{
  "num_hidden_layers": 12,
  "hidden_size": 128,
  "num_attention_heads": 2,
  "num_key_value_heads": 2,
  "head_dim": 64,
  "intermediate_size": 512,
  "vocab_size": 4096,
  "hidden_act": "squared_leaky_relu",
  "norm": "rmsnorm",
  "norm_place": "pre",
  "norm_eps": 1e-05,
  "positions": "rope",
  "rope_theta": 30100.0,
  "rope_fraction": 1.0,
  "qk_norm": true,
  "attn_scale": 0.128,
  "bias": "none",
  "tie_word_embeddings": "early",
  "parallel_block": false,
  "extras": ["some layers without attention", "local attention windows", "shifted keys", "gated attention", "value embeddings", "hashed n-gram embeddings", "a smear gate", "an embedding shortcut", "learned residual scales", "skips across layers", "LayerScale"],
  "init": "uniform",
  "init_std_qkv": 0.017,
  "init_std_o": 0.017,
  "init_std_up": 0.017,
  "init_std_down": 0.0,
  "optimizer": "cautious_adamw",
  "learning_rate": 0.00144,
  "beta1": 0.9,
  "beta2": 0.99,
  "weight_decay": 0.11,
  "lr_head": 0.00731,
  "warmup_steps": 391,
  "schedule": "wsd",
  "decay_fraction": 0.821,
  "decay_shape": "sqrt",
  "final_lr_fraction": 0.0,
  "batch_tokens": [8192, 16384, 32768, 65536],
  "max_seq_len": 2048,
  "doc_mask": true,
  "train_tokens": 143400000,
  "max_steps": 5245,
  "dataset": "wikipedia_en"
}
Each number is 50 + 15 x the weight over its row's rms, rounded and kept within 0 to 99. Layers, rows and columns count from 0. The size before them is the row's rms in percent of the matrix's.

# up: layer 2 MLP up, 512x128, rms 0.0645, rows 184-210, columns 0-127
# down: layer 2 MLP down (transposed), 512x128, rms 0.048, rows 184-210, columns 0-127
up184 089:35 58 42 62 29 49 65 67 21 41 74 36 42 49 27 57 54 31 49 50 68 38 64 57 64 41 40 49 34 49 57 37 64 45 62 65 46 71 61 18 28 59 61 48 50 38 69 46 47 47 73 49 88 50 68 65 36 33 73 27 41 43 56 42 54 42 32 35 81 67 64 42 41 73 56 47 49 32 68 43 65 70 38 29 33 59 47 46 40 21 09 62 71 51 68 50 67 45 54 55 44 69 38 39 28 53 51 47 75 51 33 36 31 37 55 34 60 63 34 25 44 41 52 76 69 72 47 71
down184 092:56 51 74 62 38 71 56 36 65 52 40 33 54 42 48 48 46 51 56 74 58 33 52 47 45 16 43 43 50 38 56 46 32 63 52 29 61 41 51 80 42 43 56 33 46 34 42 27 38 26 40 24 44 63 56 54 52 71 44 00 59 38 44 44 64 42 51 63 58 25 30 87 36 40 50 46 64 63 32 56 58 62 62 31 50 32 51 60 77 54 36 57 69 49 78 27 63 50 46 30 53 43 60 42 62 24 37 34 35 66 93 47 68 57 36 56 41 47 56 73 67 51 39 46 54 61 60 19
up185 109:62 43 49 57 43 47 40 52 46 58 57 49 35 38 60 28 68 67 51 50 49 44 72 31 54 44 34 67 30 29 32 41 26 25 46 59 64 45 69 36 39 75 64 53 76 22 67 53 23 23 45 38 40 47 30 69 55 63 49 46 32 22 50 45 49 65 39 65 38 45 73 43 15 58 32 82 52 53 50 33 48 41 87 53 46 35 78 33 55 46 63 28 35 48 42 45 32 53 43 78 40 49 45 60 40 31 23 63 19 48 47 68 60 47 81 44 63 27 43 32 49 37 27 42 51 66 45 48
down185 108:54 41 52 66 40 24 46 32 35 69 67 51 59 35 44 63 61 47 57 17 31 54 66 49 71 15 35 39 44 65 49 51 64 48 45 52 42 60 62 37 29 33 57 66 47 28 40 27 54 17 35 78 55 44 24 85 53 38 51 39 44 35 42 33 78 81 43 61 56 34 59 56 31 78 32 54 39 46 71 39 50 44 51 52 46 29 52 36 48 23 70 46 44 42 61 56 55 57 18 77 18 44 38 45 52 43 35 47 49 44 28 43 61 40 86 24 60 42 62 49 39 36 40 39 53 44 46 74
up186 095:67 49 50 47 49 52 43 48 34 41 51 50 27 59 66 65 47 36 44 54 63 35 70 77 38 36 37 28 29 47 58 46 35 40 60 30 59 56 40 39 53 41 16 49 46 40 44 29 62 41 80 54 60 59 52 67 57 48 62 45 44 53 53 41 59 67 64 78 80 35 43 84 52 40 71 44 42 61 47 47 41 81 51 63 31 80 76 64 67 47 69 36 86 27 57 64 60 55 72 56 34 50 61 54 53 65 71 43 31 76 46 42 39 59 52 61 59 48 00 33 39 46 39 65 57 22 49 68
down186 094:52 45 79 10 64 64 52 44 51 63 33 30 56 48 52 75 50 65 53 56 82 31 91 46 62 60 42 68 81 43 70 56 55 48 38 42 39 64 66 56 30 51 21 34 27 68 68 22 40 54 32 53 78 52 34 42 76 52 40 30 42 59 69 31 64 40 40 31 67 61 51 54 45 52 64 78 25 55 46 61 36 44 43 37 29 73 44 50 67 52 23 35 39 64 55 62 36 61 57 65 35 63 81 57 30 63 45 44 35 50 61 49 34 43 47 68 43 37 50 32 59 63 50 63 48 54 59 62
up187 106:39 65 67 65 53 45 23 40 31 43 37 52 27 45 20 52 13 60 48 46 80 70 88 54 67 36 72 27 62 74 55 69 49 46 41 52 31 50 62 54 73 45 71 52 53 39 88 78 61 44 58 39 38 67 29 43 30 26 65 67 33 46 52 49 54 61 49 81 43 48 52 70 51 52 48 53 37 68 51 47 57 48 51 68 32 56 34 31 53 28 66 51 73 76 53 43 05 41 40 48 52 64 58 36 38 45 43 43 65 67 52 52 58 25 39 25 57 63 53 57 37 47 57 49 59 37 58 46
down187 105:43 61 32 43 33 58 61 41 53 69 49 35 33 49 50 64 46 46 49 57 64 56 44 42 55 51 67 50 66 45 39 49 47 46 44 52 39 47 54 61 35 56 30 75 67 65 52 52 14 74 70 49 48 53 55 26 59 38 38 57 44 57 40 27 28 45 72 27 39 87 63 49 71 41 42 54 46 28 26 66 54 72 71 99 71 54 85 19 88 37 41 52 57 63 72 44 32 36 45 47 47 49 86 58 38 59 73 69 51 45 47 55 55 42 50 35 33 58 70 45 44 49 45 46 32 26 65 47
up188 107:63 46 42 75 46 53 51 56 28 43 61 56 35 37 55 52 62 45 39 46 56 50 71 55 36 44 51 83 77 50 47 76 25 75 57 34 34 73 53 45 38 68 29 41 62 68 33 52 55 63 20 51 51 49 45 47 60 54 45 68 46 26 65 48 36 61 62 31 73 44 55 41 34 58 57 68 75 18 85 56 28 25 49 60 33 69 26 43 49 64 49 41 18 60 55 50 36 21 56 80 38 28 74 38 46 63 41 62 45 44 67 68 45 41 36 25 38 63 35 72 66 57 52 35 30 60 35 46
down188 106:42 27 06 80 42 73 62 50 09 40 36 36 51 52 49 77 47 35 39 50 61 62 42 57 45 51 30 60 63 60 41 45 43 54 35 53 47 55 35 50 41 54 29 56 37 71 52 47 69 59 26 50 35 47 50 52 76 48 65 56 73 41 46 68 56 59 31 62 59 28 62 73 67 56 30 61 65 50 42 49 44 28 53 26 32 56 46 26 36 55 56 60 37 34 60 56 37 25 34 75 29 35 47 67 51 48 56 24 53 54 59 66 46 10 74 35 40 43 59 75 42 81 53 48 70 31 42 66
up189 113:66 39 11 62 46 52 53 47 58 35 57 57 31 50 47 56 51 23 31 48 81 53 37 46 78 54 46 50 67 29 45 47 46 67 59 73 52 65 55 74 50 60 62 48 46 52 26 33 47 41 26 64 37 39 54 58 64 51 72 59 51 48 54 41 46 48 89 53 65 26 75 69 64 37 58 47 45 63 47 73 38 20 56 54 32 80 47 19 50 46 63 38 28 67 56 54 45 00 44 62 75 42 27 70 52 46 39 49 43 48 86 51 51 44 50 29 61 52 58 73 28 46 48 46 63 53 40 33
down189 110:50 45 38 60 37 83 59 48 40 35 66 51 42 47 47 78 32 48 39 63 66 58 42 20 55 65 17 42 65 31 62 63 67 92 57 40 63 43 40 57 41 65 50 74 74 65 19 47 40 45 49 48 46 28 36 68 40 34 67 66 46 59 38 32 66 63 40 39 32 60 62 77 36 66 36 33 54 46 45 70 22 29 48 64 42 75 38 31 36 18 38 67 26 56 74 59 60 56 37 51 42 43 37 58 49 66 45 58 43 59 69 75 43 60 55 35 59 50 58 66 52 69 40 27 32 62 36 64
up190 100:42 60 72 47 60 68 43 55 41 55 50 37 54 61 63 31 56 63 55 56 47 59 41 64 55 43 53 46 76 41 38 43 44 33 61 35 52 55 35 25 70 59 49 77 67 62 42 75 24 71 34 45 36 53 55 26 50 29 36 62 54 43 73 50 32 33 42 47 52 47 49 50 50 66 93 16 47 56 55 59 52 66 39 33 56 48 55 50 50 62 46 95 73 61 51 38 61 61 45 21 31 63 27 47 49 42 19 37 63 53 55 49 53 48 61 67 28 34 32 21 27 43 36 19 37 72 52 12
down190 098:56 38 42 54 80 34 65 14 56 58 63 57 51 30 64 70 66 42 46 43 56 39 56 43 53 41 28 51 37 60 61 53 58 65 36 39 53 55 76 32 18 53 61 30 47 47 43 48 76 48 58 40 56 27 58 56 41 65 67 64 59 32 73 69 27 66 69 27 75 85 58 34 51 64 40 55 61 75 53 60 39 47 70 51 29 41 48 51 51 50 39 68 49 50 87 43 55 25 90 56 29 48 35 44 44 38 58 56 41 49 61 44 39 35 86 39 59 49 23 19 32 43 50 70 49 36 62 55
up191 109:64 48 44 50 37 53 63 69 67 28 38 67 41 80 65 45 25 33 53 60 14 45 20 63 55 57 55 47 74 54 71 93 57 36 65 49 45 56 81 64 63 75 51 34 51 73 45 24 50 39 80 36 37 42 36 26 50 42 44 57 54 60 45 48 39 48 48 33 34 40 48 43 43 54 39 68 66 54 67 70 53 59 38 68 48 63 66 51 38 65 30 43 20 52 29 39 41 45 41 57 47 75 69 38 53 46 71 33 62 41 64 54 55 43 62 45 43 35 69 29 45 70 45 66 31 85 20 57
down191 111:66 60 62 72 46 49 47 29 59 14 56 46 43 60 57 33 29 58 57 10 28 38 47 66 56 31 45 41 60 38 50 83 43 58 44 50 40 58 58 58 37 53 51 38 60 45 50 32 28 55 43 62 88 20 39 55 64 77 29 24 35 16 55 39 53 54 35 52 52 38 47 25 48 61 29 60 79 55 59 59 72 67 37 68 50 43 44 44 47 44 21 48 34 55 61 66 43 34 48 53 22 58 36 52 60 66 39 48 52 60 56 48 76 50 48 43 61 10 65 24 37 39 37 71 30 45 34 54
up192 093:50 50 72 75 45 72 61 57 51 38 63 54 18 50 38 36 78 56 49 29 85 42 65 48 37 41 12 35 73 36 29 51 72 60 47 40 54 94 51 67 41 48 38 52 47 40 75 38 55 68 64 49 57 42 58 35 52 21 58 40 53 43 56 55 37 66 88 55 45 33 64 56 54 59 58 18 41 46 59 48 88 63 60 47 36 76 52 67 49 26 74 77 43 44 66 68 46 52 63 63 46 59 38 39 44 49 40 36 55 38 46 40 41 39 52 50 69 53 57 52 46 60 75 72 59 62 26 71
down192 099:50 61 94 56 39 74 43 45 63 47 32 75 45 50 72 45 61 50 48 40 60 39 31 49 49 80 51 52 48 34 46 42 54 65 33 42 41 50 27 70 33 50 29 64 71 50 38 42 41 47 57 67 63 59 44 10 68 68 30 74 45 36 46 68 53 55 59 31 59 44 57 62 36 58 65 60 51 42 63 56 56 51 76 31 71 29 09 51 60 66 21 45 81 40 56 47 59 53 41 46 22 54 74 76 45 67 42 41 76 53 40 36 40 88 40 73 40 34 47 57 50 50 45 62 60 60 41 38
up193 100:47 53 49 59 59 60 48 48 66 66 63 44 44 62 19 64 56 50 61 56 55 81 21 19 58 30 51 75 37 46 47 72 62 69 54 77 51 42 49 62 34 77 68 28 24 47 49 62 71 65 65 37 54 56 41 51 57 54 49 76 42 59 49 42 39 44 36 26 47 70 47 82 37 45 29 42 39 55 51 69 57 35 40 63 73 43 60 40 39 42 51 46 37 42 39 43 65 34 73 25 47 57 59 53 37 49 27 49 10 41 25 73 37 56 62 73 62 34 23 43 36 87 44 42 42 26 39 58
down193 103:76 38 44 68 55 66 42 56 92 43 53 17 41 72 24 36 53 43 51 50 46 49 29 42 59 67 64 49 42 39 54 68 75 44 50 45 64 48 43 35 42 38 37 52 44 48 42 49 61 31 33 41 62 78 55 64 42 35 42 70 45 76 53 41 93 42 56 58 42 33 36 55 34 61 36 45 68 54 13 73 19 35 75 33 87 65 53 64 18 52 56 47 25 57 44 64 55 39 52 29 61 63 58 44 49 40 36 60 43 42 48 60 82 49 40 53 46 58 63 56 44 12 42 47 55 57 46 57
up194 091:43 34 45 33 57 41 69 69 57 54 18 58 36 67 67 51 37 50 69 33 49 37 49 55 38 64 64 59 58 48 36 35 71 38 42 30 22 44 52 56 43 53 64 50 64 39 51 25 45 77 88 44 57 38 40 41 61 68 25 53 37 31 80 33 99 33 47 72 51 37 44 49 73 75 47 49 41 41 52 62 46 31 61 60 37 61 71 70 63 54 27 17 44 53 55 51 63 67 66 48 68 42 56 76 33 35 68 45 37 77 80 40 60 62 42 61 52 57 47 31 54 65 61 52 44 50 52 61
down194 091:59 45 28 54 13 61 35 55 56 52 37 58 27 61 38 34 61 54 46 67 52 24 29 66 72 53 29 39 62 44 34 37 45 50 64 67 53 52 62 75 47 40 58 54 36 47 34 25 47 65 46 68 40 78 53 22 24 63 62 58 32 47 36 81 35 45 61 29 48 75 42 65 52 54 65 27 77 36 34 26 43 73 37 32 44 46 32 42 48 69 42 75 73 85 46 62 34 46 53 35 81 29 59 44 72 55 37 32 64 56 56 53 61 50 56 39 45 28 40 60 44 51 57 56 17 58 51 50
up195 107:44 56 19 63 49 43 51 60 13 67 47 22 40 54 47 35 81 27 57 85 35 49 52 36 51 67 49 35 64 42 44 47 36 61 42 41 53 68 39 57 44 49 42 46 26 27 56 43 42 58 73 68 39 42 67 38 41 32 70 43 28 42 24 58 76 76 42 53 52 62 78 48 57 36 33 60 50 34 43 49 12 62 44 52 53 75 68 41 53 70 66 38 25 39 44 44 63 24 29 50 36 47 72 40 46 68 39 33 57 67 29 71 52 58 63 43 39 55 43 66 33 65 71 54 72 52 72 66
down195 105:40 67 68 81 53 27 34 54 57 27 54 46 39 44 49 31 70 57 58 49 36 40 41 37 61 63 56 35 57 52 38 84 79 43 53 42 63 97 44 54 53 27 45 53 50 43 48 38 68 45 52 55 37 65 72 49 58 68 42 46 47 93 23 40 69 91 34 18 44 35 71 58 76 58 84 44 72 68 44 63 68 58 63 45 56 68 73 53 56 65 56 43 46 45 62 61 56 55 44 65 28 61 53 55 37 66 68 62 57 73 52 52 49 54 54 42 43 74 38 48 75 39 54 44 67 64 52 51
up196 095:45 62 42 66 37 51 38 56 38 52 42 34 35 72 32 68 39 46 60 72 81 23 48 34 54 69 35 53 42 35 49 80 39 53 52 59 39 40 57 31 48 62 76 30 40 51 75 53 27 32 53 60 47 44 63 37 41 50 46 70 71 61 59 37 39 57 18 64 65 68 56 49 44 78 23 80 70 30 57 67 75 52 59 53 71 19 56 51 55 56 28 52 52 36 36 53 32 43 26 26 37 63 30 45 38 31 56 35 81 53 34 60 32 36 67 50 56 67 43 49 38 84 32 51 44 41 61 33
down196 092:83 63 55 78 33 60 43 28 44 46 38 50 38 71 38 61 45 33 56 58 77 16 47 43 46 53 26 55 40 62 34 42 36 78 51 50 55 53 56 23 60 53 54 41 40 63 57 46 73 65 47 35 64 66 12 47 47 46 51 54 56 71 56 45 64 60 36 35 64 64 64 60 28 35 35 68 26 23 60 78 60 73 43 63 99 54 34 49 70 61 33 37 48 54 49 35 50 55 50 46 72 22 46 62 44 48 55 36 55 40 61 64 42 28 70 40 27 61 66 56 54 73 32 39 48 37 39 41
up197 099:52 42 32 73 58 45 49 45 32 58 21 59 52 40 33 44 49 34 55 45 51 58 63 83 99 64 41 65 49 71 64 55 47 44 38 59 57 50 53 43 59 49 74 53 54 40 73 41 61 63 70 81 37 50 33 50 52 62 61 34 36 24 26 27 42 26 61 70 41 29 31 55 52 44 29 56 40 65 43 41 84 54 41 37 41 61 30 73 44 73 54 47 70 39 46 77 47 40 64 19 49 63 53 49 52 52 53 39 41 53 24 55 55 49 74 44 48 65 57 10 62 46 58 80 69 46 39 65
down197 097:57 57 47 27 57 67 41 31 43 27 57 74 57 54 51 61 36 62 56 26 87 46 42 31 48 46 28 58 75 55 68 44 46 25 40 46 58 60 51 55 49 53 20 59 98 30 71 21 64 51 30 46 61 62 48 33 49 68 43 65 40 51 50 45 74 68 57 56 55 58 68 61 65 37 76 61 57 39 28 76 43 67 74 46 53 56 41 37 60 69 52 49 33 28 44 57 40 58 22 41 16 54 48 66 58 40 45 52 34 69 65 67 53 42 65 60 28 66 50 57 21 28 47 45 35 72 66 49
up198 100:51 76 69 54 55 55 59 66 61 49 36 49 51 44 40 47 44 42 40 48 34 81 44 67 47 34 47 18 56 46 28 21 55 49 41 80 25 35 38 49 41 44 44 33 44 53 52 69 63 68 27 54 72 50 44 47 25 34 71 46 30 49 60 38 36 29 35 54 55 52 39 51 40 58 77 51 71 43 37 40 43 74 71 45 08 50 28 65 58 29 48 69 47 63 65 73 74 64 35 60 43 60 31 71 29 30 31 39 27 45 63 31 34 31 24 42 60 41 45 45 56 33 32 67 45 80 62 57
down198 100:60 53 59 40 72 44 38 28 48 61 45 75 72 44 34 38 16 58 50 50 53 26 76 20 53 52 67 74 63 45 53 55 63 78 52 49 59 62 62 43 41 37 70 34 49 65 42 62 47 52 49 64 65 55 31 38 62 69 44 55 63 47 36 50 44 63 87 85 55 35 44 38 63 43 58 44 46 09 43 49 55 53 58 32 65 55 53 94 55 71 43 36 79 18 40 37 62 45 81 51 62 58 55 32 34 47 40 65 37 70 36 46 41 33 47 48 31 47 26 55 53 47 39 74 62 69 67 48
up199 110:52 49 40 69 48 56 31 57 68 51 53 54 43 35 40 57 69 39 37 76 40 16 66 39 39 65 60 54 77 45 47 81 40 59 54 70 15 61 50 37 59 99 25 34 50 51 24 51 60 39 35 58 61 36 49 46 52 30 52 45 35 54 38 68 48 65 42 36 49 73 46 82 15 60 68 66 59 33 44 39 78 48 80 44 56 50 57 47 36 65 38 64 32 46 41 41 31 61 46 59 50 74 56 60 53 33 52 63 35 39 41 57 47 34 62 78 27 44 26 51 43 51 54 45 55 84 41 42
down199 108:71 44 38 84 33 53 47 36 23 44 74 47 51 31 22 27 61 36 56 48 49 39 62 51 43 52 41 56 80 57 35 87 40 56 48 69 21 72 53 42 43 84 27 35 67 24 48 41 42 42 43 61 44 57 45 64 62 50 46 76 39 40 60 50 53 66 76 33 26 60 79 58 56 46 55 54 39 37 71 37 70 31 54 46 52 51 50 27 52 62 34 40 57 27 56 57 31 64 41 48 31 45 58 40 34 24 43 62 32 49 43 65 52 39 56 44 35 64 37 59 33 84 60 27 58 83 68 42
up200 098:41 64 60 50 71 46 57 57 24 42 35 28 62 84 55 33 45 41 39 46 27 58 49 67 66 44 51 36 42 58 48 63 30 66 55 58 65 61 37 26 55 51 64 70 46 37 75 55 40 50 54 38 28 28 34 62 75 54 29 71 39 32 26 55 41 66 46 30 43 41 62 40 78 50 32 32 40 67 42 68 49 39 36 30 49 79 48 39 29 71 46 85 46 31 45 53 51 47 52 39 22 62 26 53 48 60 34 36 42 70 67 33 42 40 86 46 22 44 34 43 21 50 74 45 35 57 47 31
down200 094:53 38 65 49 44 58 31 19 54 66 42 54 48 66 45 46 48 33 55 42 49 58 41 25 53 44 83 59 56 73 70 62 74 51 70 45 32 58 36 25 48 43 44 25 34 37 30 42 60 40 39 28 60 34 64 54 57 67 34 51 52 38 81 55 33 31 37 53 77 45 69 54 63 54 67 64 40 61 59 60 42 68 55 29 55 24 64 60 58 71 42 57 62 46 44 48 36 72 65 54 36 26 74 46 80 40 72 35 15 80 67 46 71 43 55 60 59 39 57 63 71 50 31 67 81 24 66 43
up201 093:42 71 78 60 67 43 27 49 46 60 26 60 47 32 71 54 52 49 56 38 78 30 36 63 79 56 29 51 23 42 74 37 59 64 45 30 52 55 27 69 32 33 45 31 74 59 35 58 65 24 64 31 52 40 41 78 54 99 45 36 38 38 72 55 59 26 63 55 68 19 64 35 45 66 68 72 53 56 40 46 49 56 49 59 58 37 50 53 75 46 30 63 40 69 52 51 67 45 52 45 60 61 63 54 47 39 37 49 33 57 43 46 55 54 51 33 34 61 62 40 47 30 38 61 71 31 36 56
down201 093:49 69 57 53 68 49 69 41 40 56 74 45 48 52 45 59 66 46 49 33 68 45 26 40 45 38 59 40 45 48 33 32 46 40 33 35 28 50 59 26 60 51 50 48 53 74 54 50 46 30 13 29 70 30 53 42 48 16 99 64 41 55 55 74 56 63 60 68 39 77 67 31 38 53 50 65 61 67 32 58 46 53 40 70 24 49 39 59 52 52 62 56 63 44 39 17 66 60 37 47 43 65 76 40 55 34 46 55 31 49 44 30 73 83 59 45 53 37 42 45 62 15 53 64 77 38 34 63
up202 104:57 36 40 63 45 59 48 74 59 40 53 24 46 67 25 71 50 53 37 67 53 66 28 43 58 49 39 51 73 41 85 36 51 49 52 48 45 45 63 83 51 73 41 47 55 47 51 70 53 45 23 54 48 57 23 55 63 37 49 77 39 54 41 72 21 62 76 17 34 36 72 61 44 12 35 38 40 53 63 75 49 50 78 34 64 47 58 38 48 52 74 62 35 67 57 54 40 52 72 53 57 53 62 63 55 45 37 31 53 51 63 37 51 51 54 46 68 38 69 54 71 75 24 13 22 66 54 58
down202 099:17 62 71 47 56 68 49 81 80 55 61 23 66 47 36 74 32 44 49 66 73 15 27 31 44 29 58 42 65 39 50 54 49 52 46 24 36 30 38 86 46 52 48 37 60 49 30 60 52 54 36 42 62 61 39 57 45 67 52 34 42 55 58 41 62 34 54 61 21 44 53 66 10 43 64 48 40 62 46 61 52 41 63 57 61 65 49 43 38 26 65 71 75 42 43 60 58 33 59 42 42 32 50 54 43 52 37 24 48 42 98 58 67 67 33 40 62 47 52 53 49 68 28 54 41 56 56 71
up203 100:30 46 66 78 29 56 65 63 21 25 36 59 31 52 48 71 55 28 36 56 36 38 47 53 55 49 32 39 56 64 62 49 67 32 30 57 15 57 67 50 60 43 44 42 59 69 39 66 49 50 54 43 78 68 68 48 28 53 42 67 40 57 46 39 53 55 43 47 60 67 28 51 66 45 31 42 36 68 52 38 46 34 74 43 21 33 51 39 24 38 30 79 46 46 44 62 45 66 64 72 24 29 27 47 19 68 51 48 68 51 26 47 38 27 61 63 71 52 62 18 51 48 42 68 43 49 41 83
down203 100:35 58 54 55 39 52 99 36 62 21 47 54 59 37 48 89 54 43 60 45 85 53 27 38 56 44 57 41 41 62 43 65 38 45 46 58 43 57 55 62 40 64 39 26 55 50 39 47 53 31 31 24 51 52 42 25 24 60 45 66 59 47 56 85 28 43 31 50 68 36 35 54 57 39 77 52 72 78 40 44 62 29 35 32 59 43 35 81 58 55 43 70 56 61 37 29 52 51 63 43 48 64 60 37 60 46 25 58 57 52 57 24 59 23 18 56 47 57 61 75 47 56 52 65 30 66 69 53
up204 105:63 44 13 59 64 65 39 55 45 41 69 32 62 46 53 61 45 44 56 45 37 50 68 43 48 38 90 46 55 77 48 83 45 32 32 33 55 22 43 36 42 42 52 44 36 37 53 70 56 37 51 69 53 58 47 71 49 56 71 45 54 54 24 63 40 89 55 50 32 81 47 42 49 14 26 48 27 44 41 45 54 34 48 67 67 33 22 22 46 32 53 44 35 47 33 55 27 74 27 48 48 37 52 69 39 45 62 55 62 62 57 56 61 31 56 43 40 42 66 61 73 70 51 54 74 21 51 68
down204 099:40 57 68 49 52 61 50 54 31 50 37 35 51 72 33 51 33 69 80 59 31 54 69 42 55 51 49 36 42 30 70 26 59 41 48 68 48 23 68 49 28 30 53 57 50 55 56 27 35 30 56 53 77 56 48 25 48 48 66 57 59 75 76 66 66 54 88 45 59 42 40 33 30 40 29 47 15 46 47 49 37 38 41 62 52 28 46 66 72 27 48 42 61 39 85 40 66 31 74 38 41 73 42 62 29 53 21 44 66 60 72 34 64 36 60 55 43 41 52 46 41 76 67 70 48 42 42 61
up205 097:40 41 43 47 53 40 49 48 63 35 36 49 43 48 43 40 59 37 55 43 49 37 56 46 50 65 79 36 57 47 36 68 39 77 49 50 33 59 53 77 53 61 54 57 33 32 39 40 67 46 81 58 68 57 78 63 31 31 92 31 65 50 73 26 70 75 21 42 50 73 49 54 33 34 38 60 37 46 26 70 36 47 21 76 69 60 33 41 37 44 49 36 77 25 41 34 69 59 40 50 27 22 28 66 49 44 58 56 72 39 58 49 45 45 30 40 61 68 38 39 28 73 48 62 44 67 67 41
down205 096:54 54 53 37 40 75 67 60 66 72 25 44 70 40 52 59 84 48 74 49 33 49 52 35 43 67 29 36 40 48 58 24 58 68 57 79 45 46 41 44 37 39 49 35 53 49 55 59 46 77 36 62 67 45 54 75 62 64 52 19 31 52 39 32 55 69 44 31 54 35 57 57 55 35 39 69 52 74 87 26 40 54 34 42 57 53 66 67 31 59 43 32 49 29 74 45 48 44 66 42 22 04 44 60 42 62 60 62 52 75 42 59 78 71 42 24 44 57 48 53 47 72 73 39 55 47 52 61
up206 091:63 55 55 48 58 33 35 52 52 35 78 48 32 57 67 43 17 53 27 41 51 39 45 21 28 71 11 55 46 63 70 42 65 60 51 76 61 46 61 28 58 51 36 43 72 32 26 35 61 57 76 37 39 40 61 57 68 54 45 37 56 56 45 43 44 58 64 32 46 54 64 64 54 42 49 59 38 30 35 58 61 62 41 90 52 45 57 72 52 65 75 53 59 31 62 44 55 53 50 60 55 16 44 69 54 48 47 52 29 22 14 39 62 47 32 46 36 64 41 26 19 50 71 44 49 79 30 37
down206 093:40 50 64 51 50 52 34 66 52 53 54 43 38 57 53 65 49 51 39 34 60 32 53 68 64 32 19 52 42 34 53 46 34 92 56 48 58 30 44 59 61 55 51 48 53 29 59 56 90 27 61 42 63 57 44 57 27 23 58 80 53 38 64 60 40 42 41 47 59 71 75 39 38 59 53 48 45 10 66 73 48 63 28 52 46 74 33 28 36 81 79 44 40 64 53 43 53 38 91 46 16 49 58 57 50 58 38 34 18 64 65 31 58 36 56 60 47 36 47 32 59 41 36 43 41 60 70 48
up207 099:83 75 47 65 40 61 41 36 56 47 55 69 57 61 53 64 43 33 84 44 54 37 76 35 84 48 86 68 43 43 43 78 47 45 38 59 32 25 61 72 61 43 80 28 53 52 44 54 62 43 66 39 50 56 25 31 53 73 49 46 39 42 82 50 48 45 80 38 52 37 39 53 52 51 51 41 53 53 42 56 46 20 47 69 45 27 61 45 69 54 45 68 31 52 54 58 70 48 62 35 81 60 67 41 26 54 32 29 78 58 63 52 61 46 60 41 47 20 54 43 55 71 50 25 30 43 39 63
down207 100:52 56 59 38 55 55 57 44 55 48 38 57 49 61 54 28 19 58 89 47 51 16 53 36 46 57 62 19 66 42 46 69 60 59 43 13 55 77 58 60 73 34 42 37 69 47 44 31 32 49 64 46 61 64 65 44 29 40 53 38 67 56 51 64 67 50 27 50 47 34 53 46 35 56 28 39 72 47 28 70 13 66 32 76 18 35 56 70 39 53 78 56 38 58 31 64 35 42 50 49 64 57 44 22 34 43 34 76 53 50 42 59 52 52 41 64 49 61 38 44 51 57 96 44 68 60 51 49
up208 094:46 45 32 47 67 61 52 60 39 64 27 71 44 29 60 75 45 58 58 56 60 53 68 59 31 75 36 32 66 72 67 60 61 74 32 49 47 53 50 53 47 60 47 67 68 49 97 90 29 54 59 47 63 49 25 38 63 35 39 46 26 41 42 46 56 34 67 63 40 43 41 51 42 34 43 39 55 72 68 44 39 29 35 19 42 52 58 47 63 29 42 27 57 67 41 61 64 39 47 57 49 49 99 30 46 27 37 35 54 52 49 55 55 57 52 40 42 18 47 34 49 56 41 44 53 60 53 73
down208 098:30 65 52 43 72 49 47 42 49 37 54 41 49 31 36 65 43 64 48 46 48 55 24 78 38 50 46 25 23 34 31 96 27 48 52 83 61 45 41 63 45 65 37 53 56 04 29 65 56 47 41 80 49 55 42 36 47 66 34 71 64 73 58 49 46 36 39 38 62 26 47 60 46 25 47 57 57 28 63 42 61 57 41 45 50 58 46 41 44 32 70 15 35 56 44 33 53 16 33 65 36 46 52 26 67 51 38 50 51 30 40 52 48 44 33 52 78 56 70 55 53 40 23 68 50 56 63 59
up209 124:33 53 52 59 20 53 56 48 27 43 53 50 30 28 61 55 54 57 39 59 43 63 42 61 78 71 81 72 69 84 61 51 30 46 46 37 44 61 52 59 47 76 40 59 52 43 79 27 68 70 58 69 37 54 54 58 64 54 42 27 64 50 36 41 26 45 40 37 57 28 70 50 62 36 70 55 82 41 59 49 57 28 49 43 24 54 55 39 73 59 45 77 39 57 44 49 45 43 19 67 35 54 56 48 51 18 57 69 13 62 58 35 49 22 51 56 23 47 60 55 45 50 59 76 56 41 21 38
down209 118:50 43 42 54 46 47 46 23 53 53 54 53 24 40 50 47 66 57 59 61 52 64 39 38 44 75 53 50 61 64 55 65 28 62 23 62 36 43 19 92 53 64 26 72 53 22 61 35 89 40 38 53 70 62 43 57 69 51 50 35 67 55 50 59 37 57 30 23 62 46 55 35 51 33 54 55 66 54 34 53 37 33 76 06 65 68 44 39 32 47 61 53 45 33 71 69 36 43 35 55 15 44 56 46 50 39 59 43 34 67 29 35 59 37 36 44 53 43 88 49 63 21 62 59 46 45 40 48
up210 097:62 45 58 70 33 49 32 72 48 46 60 57 46 40 44 59 56 74 45 37 39 36 60 42 79 42 49 52 33 42 46 29 17 51 57 45 60 53 59 47 45 67 43 40 57 66 20 47 35 46 34 54 36 62 29 50 68 21 62 37 54 57 55 61 80 58 41 41 68 41 39 58 48 66 37 49 46 44 48 62 75 73 49 87 80 81 60 65 26 32 64 17 49 87 42 61 49 59 40 46 49 49 66 39 51 24 43 78 49 42 41 46 64 47 56 47 30 26 23 46 27 75 32 33 56 70 35 59
down210 097:56 46 33 71 46 59 61 58 45 51 58 79 45 39 49 41 54 46 33 58 38 41 34 46 70 39 56 76 80 45 38 56 60 61 67 20 50 70 49 59 67 52 46 55 34 68 82 48 46 38 53 38 48 71 23 22 66 35 61 42 21 36 54 45 69 25 24 54 41 75 54 49 52 54 43 44 62 43 50 33 52 56 37 38 30 43 66 40 49 29 39 51 70 68 26 47 60 40 63 56 48 41 44 68 84 13 50 63 57 21 63 43 38 41 54 22 77 17 52 47 59 74 24 26 53 44 54 52